Weights of a small transformer language model.
Size: 19 layers, width 448, 7 heads of 64, 75.2M parameters.
Architecture: RMSNorm before each block, rotary positions, no biases in attention or MLP, untied embeddings, normalized queries and keys, local attention windows, shifted keys.
Each number is 128 + 32 x the weight over its row's rms, rounded and kept within 0 to 255. Layers, rows and columns count from 0. The size above them is the row's rms in percent of the matrix's.

# layer 10 attention output (transposed), 448x448, rms 0.0387, rows 339-383, columns 280-335
size [107 112 110 110 106 118 109 100 114 109 105 111 113 110 108 110 107 109 109  99 103  97 104 109 108 111 106 101 111 111 114 102 103 115 106 108 113 111 106 102 110  99 107 105 106]
[[149 165 110 133 105 112 101 116 190 152 169 181 158  94 164  94 126 111  72 184 152 104  95  61 100 116 146 119 100 148  66 136  85 137 170 154 124  51 179 112 142 149 141 163 169 107  99  79  99 106 177 114 131  89 143 173]
 [192 134  65 129 118 153 112 179 182  75 131  93 138  95 130 113 127  90 146 142 131  87 142 107 108 139  95 159 138 147 102 153 152  65 198 139 158  88  61 130 113  23 117 104 106 128 141 170 118 100 160 114 116 194 169 168]
 [176 108 138  99 112 115 120  66  66 106  97 171 118 142 156  91 101 107 112  76 122 104 175  83 140 133 130 153  99 110 138 172 145 128 120 103 157 191 111 122 130 184 142  90  73 121  96 112 158 148 159 166  90  73 161 100]
 [105 146 150 118 214  87 176 105 124  89 121 103 163 119 104 127 131 193 146 160 110 116  96 171 140  81 133  85 153 151  97  60  93 153 144  71 211 165 164 134 186 181 136 144 149 155 132 162 182 105 134  97 152  92 151  87]
 [128 152 123 109 134 123 153 131 143 112 188  81 132 155  61 180 122 200 132 156 121 107 151 152 124  99 148  92 173 145 110  93 146 152 143 122 109 130 142 113 178  85 133 207 106 175 119 151 176  91  97 148 158 178 125 174]
 [172 125 153 189 135 149  42  77 101 155 105 123  90 148 189 108 148  85 143 148 121 108  86 139 137 140 139 106 106 141 126 118 157  94 129 111  57 129 119  86 169 111 142 164 174 140 152 153 169  77 128 123 153 211 121 113]
 [159 159 124 126 139 191 102 138 140  88  85 146  94 135  71  85 107 111 153  70 159 109 140 154 120 175 136 130 122 167  72 158 173  56 174 196  94  92 131  89 138 116 118  82 150 138 152  79 112 181 151 169 134 146 152 102]
 [133 130 108  77 111 104 147 118  89 161 169 130 182 165 115 150 178 171 138  61 111 109 118 164 157  93 149 107 143  99  91 164 118 134 102 135 172 119  78 122  98 178  43 139 129 159 116 119 172 139 108 128 117  89 126 165]
 [122 136 168 106 125 128 130  88 118 141 165  83 192 143 102 157 121 112 130 156 143 152 187 146 189 182 121 116 103 126 163 186 101  94  93 142 170 167 172 148  91 175  86  93 169 110 171 125 162 113 139 120 167 150 129  73]
 [143 126 130  98 129 106 172 176  89 152  62 158 132 139  64  77  97  94 144 203 175  93 148 165  90 145 151 139 138 157 129 102  65 176 152 189 134  41 131 106  95 179 129 122 125 153 171  95  57 156 155 142 127  85 152  99]
 [193 144 157 151 122  69 104 151 165 108 137 112 118 119 136  69 116 139 131 138 120  81 135 131  98 144  80 117 112 141 122 134 112  78 173 188 128  54  87  87 165 175 140 159  78 128 143  41 106 160 160 177  51  64 182 113]
 [120  53  99 142 155 113 107 160  63 143  93  90  65 128 211 154  85  68 166 130 117 164 130 117 203 128 119 123 115 151 107  58  64 180  97 135 133 174 110  61 193 150 108 112 106 131 122 152 141  96 144 148  63 110 150 123]
 [188 103  57 123 114 138 141 251 120 154 149 112  75  80 105  97 103 161 172 157 135 112 122 133  79 177 147 150 141 160  73 115 106 134 169 112 146 153 131 103  93 130 143 138 102 140 170 131 133  94 118 149  74  94 114 217]
 [188 166  59 150 104  85 110 101  73 179 115 155 124  86 114  96 139 143 107 143 100 128 152 133 140 131  87 166 148  60  95 144  56 182 161 120 172 157 125  62 104 162 132 205  56 164  80  54 123 141 114 125  60 129 132 120]
 [131 118  82  53 152 167  99 129  82 158 129 118 123 132  47 118 144 197 147 105 117  90 110 151 126 138 112 116 109 130 126  99 161 152 110 135  97 112  94 100 144 146 108 147 165 119 143  70 168 109 132 139 121 127  80 147]
 [179 177  84 108  93 132 108 207 107 123  93  98 130 183 169 205 135 124 143 114 160 146 146 130 100 173 143 140 149 147 117 160 164 138 156 199 185  97  99 133 139 162  95 134 131 176 118 164 112 119  93 146 139  98 122 155]
 [107 127 134 227 121 142 115 127 118 123 191 131 146  90 129 114 129 175 107 112  94 139 139 153 148 162  95 120 152 136 165  99 118 165 117 143 124 111 123 138 108 191 125 143 111 116 150  88  71  92 142 119  54 163 120 164]
 [153 194 140  60 138 134  96  93 188  81 138 114 163 123 142 128 114 136 138  89 107 117 168 134 131 150  68 146 123 147 109 174  72  56 177  98 157  98 139 160 113 114  44 165 103 156 129  81 146 124 176 123  85  93  85  88]
 [173 179  97 124 138 175 141 111  94  77  80 153 103 118  99 146 120 179 119 127 169 110 100  94  81 117 166 117 135 142 109  80 121 123 105 102  60  99 123 252 216 101  98 146 113 103 112 113 125 218 171 152 158 164 142 144]
 [166  98 153  46 145  84 138  93 158 134 175 106 110 156 177 166 138 174 167 175 117 134 109 128 155 152 165 109 197 185  56 103  87 126 158 157 116 142 158 130 200  72 105 200 131 192 136 156 128 169  71 150 147 114 106  86]
 [ 74  98 151 189 113 130 122 142 151 201 123 135 106 158 153 115  98 139 125 176 135 107 137  61  74 143 164 147  90 141 141 105 138 118 125 150 123  57 105  62 106 145 167 189 173 127 156 180  73  72  97 154 165 135 140 128]
 [158 121  87 116 128 137 156 110  68 136  83 216  68 147 109 135  93 146 193 118 119  91 121 110 113 120 157 141 123 154  91 104 109 186 113 101 127 178  86 112 166 157 163 151 111  77 117  98 149 130 129 190  76  53 156 128]
 [144 142 124 160  92  65  90  97  94 136 160 135 114 138 124 161 128 104 131 116 173 137  50 156 129 153 141 105 144 102  76 227 114 125 110 155 120 145  82 123 159  56 120 100 188 168 117 121 156 160  29 144 120 139 154 123]
 [117  77 137 179 149  89 196 187 112 159 112  44 105 147 170 130 154 142 136 187 133 152 106 124 115 111 188  88 157 120 179 124 119 142 146 124 217  86 157 153 144  89 122 164 171 108 161 213  96 123 116  59 174 207 139 151]
 [158 133  93  72 105 158 194  98 105  63 156 205 123 131 144 140 130 132 125 118 116 114  99 145 133 102 133 138 143 137 110 149 162 170 137  79  74 163 139 139 108 142 106 147  91 116  49 179 140 158 141 134  95 145  97 181]
 [ 85 131 107 107 134 173 107  65 132 114 137  93 157 103  94 184 119 134 109  90  82 186 136 122 160  98 125 113 130 103 166 115  61 117 106 129 171 134 161 160 146 136 162  39 130 118 111 122 126 169 221 111 123 118 103 177]
 [148 132 135 129 116 117 128 158 111 105 115 177 142 136  88 108 143 134 128 203 126 106  47 162  91  98 127 158 150 141 121 124 156 137 158 156 160  61  96 156 148 126 130 146 139  98 141 161  79 126  94 144 156 157 154 168]
 [164 123  96 138 170 159 158 159  73  71 133 140  72  61 209 122 146 146 159  77 189 164  83  35 123 127 160 162 162 140 120 153 116 176 141 112 130 118 143  69 114 118  81 168 140 168  96 183 177 129 102 106 140  61 176 110]
 [132 108 180 138 108 204 189  80 139  95 112 140 133 123  96 157 113 173 197  95 154 142 169  51  73 103 158 178  94 119  88 152 187  89  93 152 134 174 152 125 125 129 138  64 174 116  76 176 158 133 136 161 223  81 159  77]
 [169  69 135 150 105 212 126 208 103 118 183 115 132 102 100 182 164 126 103 108 132 124 105 156 175 135 116  97 136 205 150 159 154 184 156 151 166 174 126 150 135 179 112 117  79 102 123 119 146 149 215 132 134  92 171 170]
 [116 134  82 168  69 112 148 120 109 168  95 167 111 155 121 126 128 137  81 129  91 144 164  93  75 113  72 125 130  71 153 130 115 138  76  47 124 159 128 100 138 143 106 192  99 122 133  84 133 143 167  93  97 118 124 122]
 [ 93 126 114 109 116 179 176 113 141 101 125 165 105 173  75 103 127 145 116 153 124 143 157 161 139  90 159 113 118 125  76 107  61 181  93 121 132 147 206 131 116 121 120 127 121 129  68 135 122 146 140 131 137 126 121 131]
 [156 183  78 150 101 123  86 191 120 185 165 112 149 137 127 103 149 120 122 120  77 160  82  97  76  97 138 146 114 175 109 141 146 103 191  51  85  56 130 102 126 101 156 160 161  52 171 105 129 170 127 165  90 130  89 111]
 [142 180 147 142 179  53  58 120 167 117 142  99 166 150  57  69 121 160 112 185 180 109 104 126 137 113 145 140 121 153 162 135  85 126 143 101 140 146 146 143  88 133 157  61 139 192 145 118 146  83 114 109 169 131 155 156]
 [ 99 101 127 193 141 200  75 118 155 126 106 120  73 105 135 150 139  95 135  97 113 130 141 162 207 134  93 115 102 187 146 139 131 112 149 123  73 142  93  48 105 156 151 149 113 128 123 108  85 145 182 146  91  95 124 116]
 [149 105 174 143 185 155  85  45 155 143 106 100  94 127  99 172 137 114 121 106 153 167 120 137 145  91 100 123 120 127 156 168 123 127 108 113 121 106 129 167 117 112 202  85 139 126 104 133  79 121  79  97 210 165 131  94]
 [ 92 107 161  82 170 160 119 126 124 135 142 142 169 179  87 164  91 122  88 143 135 125  91  96 125  96 168  66  32 144 165 119 144 129 159 120 181 113 132  82 113 185 144 198 164 125 184 143 115  41 184 144 138 100  53 163]
 [103 114  97 182 161  90 124  84 140 130 141 176 140 113 180 110 141 141 124 150 192 131 126  45 100 156 155 119  88  99 105 157 138  99 107 129  97 171 135  90  62 167 173 115  58 151 155 120 167 131  76  87 142 149 143  91]
 [107  97 155 193  93 139 161 190 152 145 117 124  50 111  44  62 121 130  85 185 168 114 117 112  58 143 150 117  82 169 104 102 130 145 173 177 155 126 145  55 117 151 163 181 155 119 149 105  75 111 156 160 157 111 194 168]
 [ 71  86  55  93  80 135 141 129  77  98 140 178  93 120 170 143 120 104 102  81 134 160 153  77 145 108  93 168 139  87 155 177 155 112 112  99  72 111 135 176 123 116 105 157  73  98 100 113 135 180 119 144  89  75  91 128]
 [134 147 161 140 118 186 146 120 166 155  97 112 121 123 156 144  98 127 108 103 120 109 147 139 106 151 152 132 149 172 153 175 157 114 116 154 178 116 176 130 109 126 238 134 119  91 158 112 140 128 176 159  98 119  88  87]
 [ 82 120 105 157 160  74 180 194 108 133 127 130  97 131 178 121 112 125 133  73 106 151 148  94 106  80  91  78 169 145 174  54 151 104 152 151 113 108 175 116 213 130 149 162 105 117  87 114 148 161  96  91 131 117  97  62]
 [122 125 144  60 166 175 163 114  91 153  79 150 175 132  92 120 134 136 154  41  72  71 113 210 150 144 120 112 141 152  91  28  93 127 127 125  99 138 128 161 170 116  69 126 132 111 121 106 139 116 183 117  79 170 136 130]
 [137 120 105 193 139 192 117  23 142 156  88  95  83 138  93 171 172 126 122 142 151 146 164 154 161 114 161 113  97  91  90 140 124 113  94  72 131 148  82 124 112  98 106 121 176 143 145 180 139 123 144 118 140 218 150  99]
 [171 157 135 129  76  87 103 205 108 117 115  95 178 134 120 112 113 102 156 118 138 108 100  98  79 133 121 134 171 128 195 228 179 141 166 168 106 108 187 103 122 108 176 125 176 157  72 109 127 109 119 161 162 126 104 134]]
# layer 10 attention value, 448x448, rms 0.0444, rows 340-383, columns 280-335
size [102 104 107 105 109 103 102 109 105 105 111 106 106 109 106 106 100 105 102 104  98 105 104 108 109 105 101 105 105 107 101 100 110 101 108 109 106 102 103 107  99 105 102 105]
[[140 122 135 104 127 167 148 121 132 127 125 145 113 110 107  92 149 148 143 184 110 138 142 125  77 135  95 110 120 114 145 129 103 123 111 122 120  71 107 105 146 158 169  55 175 110 114  82 155 142 152 143 119 126 119 155]
 [145 122  87 126 151  96 137 127  85 116 126  97 134  70 158 112 112 125 117  77 141 162 167  58 123 134 155 118  85 152 122 178 141 116  83 123 153 157 115  93 137 100 129  88  97 157 167 176 148  59 122 207  98 139 153 119]
 [172 137 124 186 133 100 134 119 160 149 125  67 126 128 205 153 143 126 129  98 195 124  91 142 156  48 123 116 127 114 129  84 122  80 161 166 154 151 103 141 184  66 123 180 116 130 187 117 115  83 119 126 136 125 135 155]
 [160 117 155 127 106 125 110 105 161 143 169 104  91 131 185 111 123 108 185 118  89  67 101 173 133 112 143 126 131 122 127  51  85  90 132  97 183 148  66 187 169 160 179 124 137 118 198 101 148 120 150  97 112 152 131 105]
 [134 116  54 114 176 108 105 155 175 162 126 132 161 134 104 146 146  92 111 146 147 112 126 127 158 137 160  93 150 117 105 140 139 101 130 149  92 125 146 112 140 118 137 139 148 123  44 138  86 172 140  92 137 137 107 157]
 [119 122  96 189 124 169 101 160  96 184 101 100 213 119  95  85 109 126 158  66  52 143 156 141 137 165 150 112 155 113 149 167 111 130 109 173 152 115 140 116 101 162 169 105 196 156 123 142 107 129 145 172 172 125 144 164]
 [105 133 125  92 127 127 112  85  83 117 150 133 205 204 169 127 109 161 136  76 131 136 164 202 116  67 179 104 128 140 150  59 120 167 155 142 223 167 111 192 108 165  87 150 105 149 170 132 159 104 126 124 168 140 172 151]
 [129  88 147 105 103 165 138 136  85 137 105  74 111 170 173 147 167 190 153 173  96 127 112  56 153 150 118 131 133 110 175 161 223 140 115 192 189 154 150 121 101  80 165 155 164 146 102 138 132 117 121 104 120  78 135  79]
 [110 174  82 100 156 103  92 143 148 201 210  90 125 145 178 104 144 172 116  94  98 171 122  90  91 130  48 139  44 157 129 148 113 151 118 146 126  96 143  71 120  99 165 145 128 153 107 119 151 152 169  75 101 120 189 114]
 [157 169 130 130 170 107 156 116 149  89 118 162 133 177  82 115  90 139 120 120 141 133 181 153 155 168 164 139 143 111 162  86  93 126 117 117 130 127 138 125 163 100 131 189  70 104 121 111 135 112 118 143 152 137 121 124]
 [ 99 104 111 116 113  99 104 163 128 113 194 109 117 157 150 122 151 120 141 116 128  16 171 134 111 116 121 193 150 123 136 122 175 119 178 121 159 189 150  68 132 141 165 175 118 114 110 150 123  90 132  94 212 123 173 131]
 [163 163  99 109  97 107  91 191 131 128 157 138 108  98 172 102 120 116 106 162 137 151 105 124 110 143 126  75 137 133 141 140  95 166 110 138 130 116 174 132  94 150 170 100 189  95 144 148 151  99 160 141 103 151 137 146]
 [108 118  85 106  85 107 154 116 138 143 128 110 135  72 170 114 120 142 126 148 162 111 157 137 121  94  81 107 142 128 116 156 136 118 116 110 146 194 150  60  88 138 158 151  77 139 121 166 185  79 143  70 145  83 133  84]
 [176 120 165 156 149 101 141  90  58 147 146 157 141 123 134  89 123 163  97 102 115  99 160 182 119 168 172 132 144 168 157  20 133  93 161 114 113 177 121 161 127 147 203 191 173 149 141 135 113 149 113 113 175 107 102 172]
 [ 63 155 131 119 201 152  87  94 109 130 108 180 124 143  76 119 196 157 119 132 120 123 165 181 141 115 105 146  79 112 111  66 103 134 132 171 133 141 139 140 158 140 101 131  79 120 108 149 139 118  76  63 152 102 129  99]
 [141 130  84 124 151 156 163 122 103  87 120 114 156 112 120 131 156 192 117 145  85 152 180  98 123 177  45  57 117 106 139 163 191 119 120  74 136 163 119  86 196 131 105 137 109 147 101 153 120 130 156 120  99 127 129 111]
 [102 132 107 166 150 138 129  95 120 120 138 130 169 162 149 136 126 207 108  85  98 145 113 120  94 129 106 103 134 152 175 122 108 126 177 161  88  42 127  83 162 106  95 143 118  80  75 124 140 137 124 139 139  83 117 148]
 [ 98 166 116 161 112 115 143 178  75 197 115 194 116  80  84 103  98 106 119 125 190 143 104 105 210 189 147 150 170 102 120 168 113 131 133  82  92  99 161 180 147 141 105 116 102 121 157 140  99 104 123 147  92 135 141 176]
 [ 69  84 170 130  86  96 149 134 170 162 131 101 117 159 250 111  94 106 129 144 164 155 113 189 119  46 117 168 129 148 132 117  79 145 186 194 101 210 133 139 146  88 102 156 167 145 123 126 125 152 141 129 108 175  73 107]
 [ 78 130 137 163 186 137 105  80 174 152 164 161  56 194  72  94 143 132  86 127  68  75  86 127 148  64  85 129 143 170 143 147  82  51 114 113  52  92 129 136  87 151  96 174  76 112 153 127  96 158 146 138 117 169 132 113]
 [109 140 103 117 115  79 167  99  79 107 148 141 147  86 132 142 109  84 172  62 150 131  96  92 114 136 139 138 100 179 195 104 107 229 124 141  92 102 140  86 158 182 150  84 171 132 166 150 159  53 100 159 126 109 160 133]
 [140 124 139 120 137 149  85 100 140  76 133 118 173 178 122 153  93  97 129 146 143  52 154 144 125  75 127 115 122 115 138 115  98 133 154 163 119 192 114 134 146 162  57  72 111 143 171 108 151 157  81 155 138 164 171 133]
 [138 151 206 132 112 146 134 154 102 152  65 127  49 148 150 128 157 134 113 224 134 120  73 148 138  70 121 109 125  95  98  95 104 134 152 127 170  95 146 167 134 142 143 157 114 142 168  99 150 160 144  68 136 127 159 110]
 [154 140  74  79 100 121 105 142  79 155 138  96 157 121 174 122 139 131 134  97 120 178 115 161 115 154 131  78 121 144 119 130  95 179 164  94 171 127 138 176  96 114 126 100 144 150 165 127 101 116 147  93 118 165 128 169]
 [174 134 160  85 143 172 100  60 127 122 138  87 129 174 177 134 128 117 105 107  99 121 123 151 102 123 137 135 136 128 107 120 174 146 158 129 126 145 171 145 149 109 148 138  93 113 115  67  94  89  94 123 133 177 144 163]
 [119 137 163 114 139 111  50 172 140 141 166 138 149 116 119 131 109  89 111 138 106 122 169  84 122 123  90  79 130 152 107  79  87 143 154 119  94  82  86 150 144 120 100 153 120 104 158  90 113 114  97 139 141 196 146 125]
 [133  80 132 162 118 140 159 144 105 182  79 140  80  84  88 147 200 134 151 144 198  98 131 134 144 154 133 181  86 111  89 173 150 130 188 105  81 122 131  57 147 140  94 136  88 165 187 164 139 141 154  75 157  98 163 137]
 [144 106 147 195 125 137 118  52  96 169 103 105 131 131  84 160 110  87 150 160  88 152 142 116 111 128 100 191 125 193  79 156 111 172 119 142 117 119 136 107 122 114  63  82 156 146 121  67 114 152 153 155 147 133 142  78]
 [144  87 183 167 120 159 105 119  75 122  88 146 187  91 165 152 126 154 113 109 160 137 170  92 116 183 176 104 169 127 128 172 127 196 167 171 153 210 142 153 148 150 112 123 185 146 122 143 124 157 160 138 139 122 140 162]
 [127 141 126 179 158 145 131 118  81 153 119 126  54 138 115 126 100 128  33 120 171  93 103 136 109 114 123 177 140 131 101 131 119 122  66  96 182 124 141  69 131 156 107 106  98 117 129 137 119 104 163 134 146 128 119 103]
 [ 97 107 140 119 128  94 133 141  85 154 180 131  97 138 137 106 142 135 188 125 217 109 133  95 126 141 120 102  83 172  81 144 127 172 134 173 139 118 128 177 102 130 143 121 205 163 102 106 137 159 140 146 101 151 133  84]
 [124 180  80 138  82 118 102 139 107 128 129 184  93 104 113 126 141 141  81 118 112 166  83 140  91 209  98  93  79 110 154  82 138 119 165  93 103  65 168  41 139 131 131 117 115 129 103 124 120 120 122 120 131 181 114 157]
 [112 166 150 122 132 113 134 128 150  92 159 138 124 134 135  71 156 170  78 101 146  71 107 131 106 119 158  55 123 109 148 117 152 126 174  64 148 147 135 165 132 105 103 187  93 142 148 108 100 119 141 128 104  89  84 179]
 [119 139 126 127 128 145  92 151 148 127 123 122 195 139  97 177 127 127  91  93 120 155 114 132 160 210 128 138 133 177 155 160 129 149 138 130  61 152 117 100  98 187  91 137 130 115  14 124 129 137 140 122 107 110 116 111]
 [ 52 108 169 130 152 150 126 139 152 116  76  60 109 144 128 111 134 111 105 176 145 117 136 166 184 101  46 200  73 108  74 123 136  68 159 106  60 129 121 140  36 133 108 111  91 155 143 125 119 197  93  81 109  62  90 130]
 [132 160  84 166 196  99 140 139 126 108 224 122 117 124 142 104  74 131 140 147 111 152 112  98  97 105 202 118 133 147 105 150 125 128 175 114  94  57 121 148 168 140 179 166 130 134 155 141 117 165 125 115 151 180  96 145]
 [102  87  96 137 133 115 143 164 174  99 163  83  93 139 130 140 119 133  89  90 156 130 133 119 100  57 139 140 145 141 108 186 146 132 107 103 128 106 105 117 112 149 131 134  84  94 110 173  66 112 157 184 129 164 172 120]
 [106  90 149 142 162 103 126 132  90 128 109 134  70 121 122  74 117 160 134 125 163 166 155  86  99 125 111  62 155 127 189 140  91 131 110 156 114 106 153 163 171 174 135 139 214 109 113 100  72 176 164 173 163 135 129 145]
 [ 59 170 116  99 158 149 123 134 114  77 157 162 130 118  71 161 119 135 107 141 135 123 155 155 113 142  93 163 129 112  47 202 135 114 104  44 103  75 126  64 128 172 125 102  74 131 143 163 161  87 113 146  73 164 156  92]
 [105 107 117 150 167 128 164 107 168 118 140 114 107 119 125 142 153  82 145 119 115 195  71  58 119 163 136 124 100 107 106 162 136 123  90 165 137  82 138 152 198 157 192 117 142 127  89 135 142 122 149 196  95  86 108  63]
 [ 89 137 142 145  86 106 168 144 170 109 135 130  95  83  84 113 115 161 167  22 157 130 157 188 109 127 114 165  94 110 130 140 172  76 180  97 141 128  90  96 167 140 185 120 106 153 107 153 133  80 134 141 147 137 142 111]
 [180 130 133 138  73 153 112 177  95 138 153 183 151  95 171 131 116 152 108 132 132 133 157  82 111 153 155 130 126 108 110 128 105  86 100 181  94 149 117  91 158 201 152 132 126 159 166 154 132 121 114 143 121  80  81 157]
 [116  59 134 126 178 187 177  96 133 154 159 130  80 152 115 132 133 118 133 110 128 108 106 138 129  96  87 113  88 130 148 114 119 103 119 122  84 120 129 179 107 166  96  92 143 123 137 115 145 112 119 127 139 228 142 120]
 [142 162 108 100  65 125  70 136 107 127 106 127 187  81 126  45 141 106 105 176 134 138 146 148 114 168 144  96 116 118 142 140 199  70 167 110 184 161 169 180 114 104 146 135  72 163 138 143 198  79 124 137 144 108 169 141]]
# layer 10 attention query, 448x448, rms 0.0486, rows 384-399, columns 280-335
size [133 109  85 104  83  94  92  99 110 100 102  89  95  97  94 102]
[[111 146  94 142 106 124  74 151 169 143 169 158 116 184 186  86 191 110 156 150 151 158 157 117 178 102 166 148  75 114  93 160 135  84 135 160 129  99 118 210  94 138 110 164 129 153 147 136  83 140 102 137 127  91  87 139]
 [147  92 126 121 135 142 210 112 100 129 105 128 133  76  85 174 102 149  79 141 126 122 108 150  82 169 114 126 174 170 153 117 103 163 104 110 137 128 163  77 154 141 122 110 120  68 122 166 150 149 153 124 132 142 205 133]
 [136 157 126 164 155 131 142 108 104 145 129 153 139  78 135 144  82 149  86 101 136  95 144 146  84 115 122 142 153  75 164 129 134 183  65 157  91 104 163  78 104 119 105 114  94 117 116 193 122 104 161 135 120 149 190 166]
 [136 195 151 153  80 126  80 124 134 184 150 146 154 146 174 118 178  98 190 151 102 111 142 122 194 129 137 170  90 130 115  87 107 142 193 138 140  82  94 163 131 144 149 140 138 184  81 142  76 106  95 111 114 124 107  95]
 [106 168 176 168 145 133 129 123 133  38  97 190 121  99 130  96 133 107 174  77 172 153 105 134 149 146 144 144 141 153 109 100  89 138 150 144  51 139 145 114 152 107 138 119 106 199 155 125 172  73 102 156  80 131 122 123]
 [143 140 165 104 123  82 163 109 150 161 139 157 156 154 148 159  95  96 132 120 107 114 108 183 129  89 110 101 118 155 158 166 114 162 197 115 160 153 148 119 142 131 148 155 145 167 140 122  84 105  59 149 177 105 152 129]
 [117 185 161 138  80  93 115  92 104 156 150 104 133 134  93 170 133 105 135 174  92 138 150 129 139 105 137 125 164 138 120  75 130 125 187 138 179 116 105 180 154 103 173 137 165 134  91  91 119 164  90 140 103 159  82 149]
 [128 151 124  85 165 152 166  89 112 100 158  76 199  60  75 105 122  80 171 140 140  83 122 130 133 158  74 119 196 143 124 152  85 146 129 130  91 156 160  85 103 117  87 172 111 131 144 105 147  69  86 105  50 130 169 127]
 [ 92 121 129 138 120  96 127 117 158  78 100  97 154 154 139  88 125  88 106  97 154 131 109 136 120 103 102 102  92 153  80 181 103 147 153  90  64 170  54 162 115  84 111 101 105 113  99 138 148  99 108 135 116  40 116  64]
 [112 189 129 144 121 124  88  78 131 125 133 136 126 136  92 116  99 126 126 154  99 160 148  98 163  78 136 136 133 208 110 165  93 159 131  92 134 150 159 130 143 193 193 157 160  92 118 136 149  84  85 117  93 146 132 162]
 [ 90 145 182 127 152 135 107  95 103 112 153  94 109 127 122 104 132  68 124 131 177 101 134 107 140 139 121 147  78  99 163 127 175 177 135 163 138 139  84 140  43  85 126 114  80 111 134 129  92 133 149 113 122 120  93  98]
 [ 49 114 164 188 147 132 165 172  91 217 134 109 122  90  91 146 166 151  57 180 111 146  79 138  72 145 106 159 153  92  70 185 134 122 123 142  67 145 144  60 142 116 106 155 141  90 155 111 134 150 139  84 142 153  38 158]
 [142  91  94 164 125 146 109 184 123  88  78 181 133 157 180  59 158  79 162 186 161 182 128 130 114 142  91 175 101 183  87 140 111  69 130 102 136 156 122 139 136  87 145  95 164  88 102 132 136 154 172 114 134 114 160 112]
 [ 99 115 135 119 146 117 127 114 133 130  94 163 103 153 170 103 179 126 110 109 166  64 155 116 120 185 132 110 140 107 109 113  86 105 111 130 102  98 114 125 135 122 121 119  89 173  78  90 129  84 122 129 113 128 107 141]
 [132 109  87 108 111  85 103  97 129 101 140 138 137 114  77 113 137  74 101 199  97 134 163 145 107 130  77  55 118 172 116 117 126 118 134 109 122 176 114 117 190 180 126 173 151 166 111 126 160 157  91 137 100 130 148 140]
 [133 133 129 196 111 167 134  74 142 134 183 112  74  77  76 142 101 149 153 110 101 139 169 155 136 107 120 113 179 113 188 114 120 119 131 196 117  59 150 140 110 182 142 103  84 140 130 138 162 120 207 206 149  85 100 129]]
# layer 10 attention key, 448x448, rms 0.0479, rows 384-398, columns 280-335
size [ 86 115 107 116  86  87  95 101  87  98 100  96  98  97  96]
[[ 99 130 148 124 130 127 129 124 107 127 144  84 120 143 142 140 117 107 126 124 112 112  62 133 168 119 115 178 100 131 145 168 105 175 141 152  86 166 108  81 117 223  78  71 107 136 171 172 121 153  81  85 131  77 122  72]
 [150 100 145 177 131 113 182  92 159 121 100 190 128 116  68  91 107 161  86  80 120 136 138 131  99 175 160 114 117  83 185  93 106 124  73 149 118 104 186 131 134  55 169  97 127 108 183  81 164  98 160 202 215  84 121 152]
 [166 124 124 101  86  75 132 121 175  87  92 159 120 135  92 143  93 173  69 110 138 137 151 143  60 139 144  79 158  87 147 123 105 130  91  89 140 132 149 180 149 106 124 131 182 124 147 161 220 144 153 159 144 172 164 168]
 [126 182 156 126 153 120  72 155  85 171 143  78 135 130 137 130 148  93 162 158 116 156  81  99 167 105  95 175  90 162 103 196 161 146 162 145 121 144  97 156 105 149 112 141 107 163  93 135 100 126 119 153  60 121  95  64]
 [136 120 128 113 149 143 101 181  33 212 177 111 125 161 176 136 174 140 144 151  62 171 131 133 132  91 116 109 109 185 149 116 171 109 119 142 170 111 150 186 150 143  80 143 216 156  86 162 177 123 128 140 148 141  80 117]
 [120 167 150  86 139 165  99  79  98 109 137 192 111  99  83 163 153 117 120 137  81  90 144 173 119  75  99 182 128  47 119  62 125 194 173 117 101 151 105 106 173 178 138  97 130 135 104 106 166  95 135  95 152 174 100  83]
 [124 181 154  77 175 145 116 151  89 132 139 118 165 142 128  90 162 131 153 127 113 148 171 119 142 112  87 201  97 178 145 190 170 179 140 162  95 111 126 133  98 153 113 150 154 155 142 142 136 167 109 145  86 100 102  78]
 [107 117 133 168 193 135 103 130 112 134 181  97 158 132 156 142 162 163 147 153 113  88 108 181 114 114 116 141 118 162 148 117 157 129 112 161 125 174 181 168 111  84 140 145 180 162 117  72 156 111 124  97 138 151  67 183]
 [129 126  89 111 127  81 122  92 140 132 152 140 140  88 118 110  80  60 127 148 130 193 116 133 128  99 102 147 137 186 122 156 166 143 174 165 144 140 152 149 151 104 120 154 129 167 149  88 132 157 178  82 113 126 156  85]
 [123 136  98 167  98  90 140 152 109 148  97 108 125 119 171 148 157 140 138 113 109 107 117 163 174 178 161 138 118 134 118  42 109 135 108 182  76 120 101 151 138 121  93 119 125 180 125  93 158 133 132 143 108 146 110  53]
 [128 128 129  26 106  73 108 151  74 126 139  90 101 106  92 159 100 158 186  86 143 119 100  83 101 140 133  99 111 188 121 153 121 180 156  78 140 199 138 130  86 112  92 121 197 148 154 120 100 145 116 167  69  99 152 146]
 [121 179 120 135 119 124 100 149 128 116 115  89 135  99 158  84  93 121 182 175 159 140 134 166 115 143 141 135  75 154 158 122 115  82  84 107 139  72 110 103 131 107 127  91 142 143  96 126  93 159 139  97 178  96 180 149]
 [ 57 136 111 132  84 148 109 131 195 123 115 120 122 100  69 140  68  56 105 129  95 187  97 152 205 175 104 149 154 149  86  88 151  99 156  93 167 128 137 117 199 116 151 139 122 119  90 142 140 135  67 155 121  59 140 129]
 [146 148 113 166  91 106 139 179 111 221 155 146 157 127 128  72 115 111 141 174 183 132  77 153 195 135 144 128 155 172  73 126  63 125  63 111 171  86  79 169 167 127 126 116 112 131 155  88 169 118  88 131 128 111 102 161]
 [137 130 150 114 149 204 187 124  90 106 170 137 134 142 160 107 122 117 136  71 107 146 126 163  90  94 152 120 118 113 166  84 132 164 140 171 138 157 103 107 114 118 142 100 100 101 154 140 129 134 149 166 120  93 179 122]]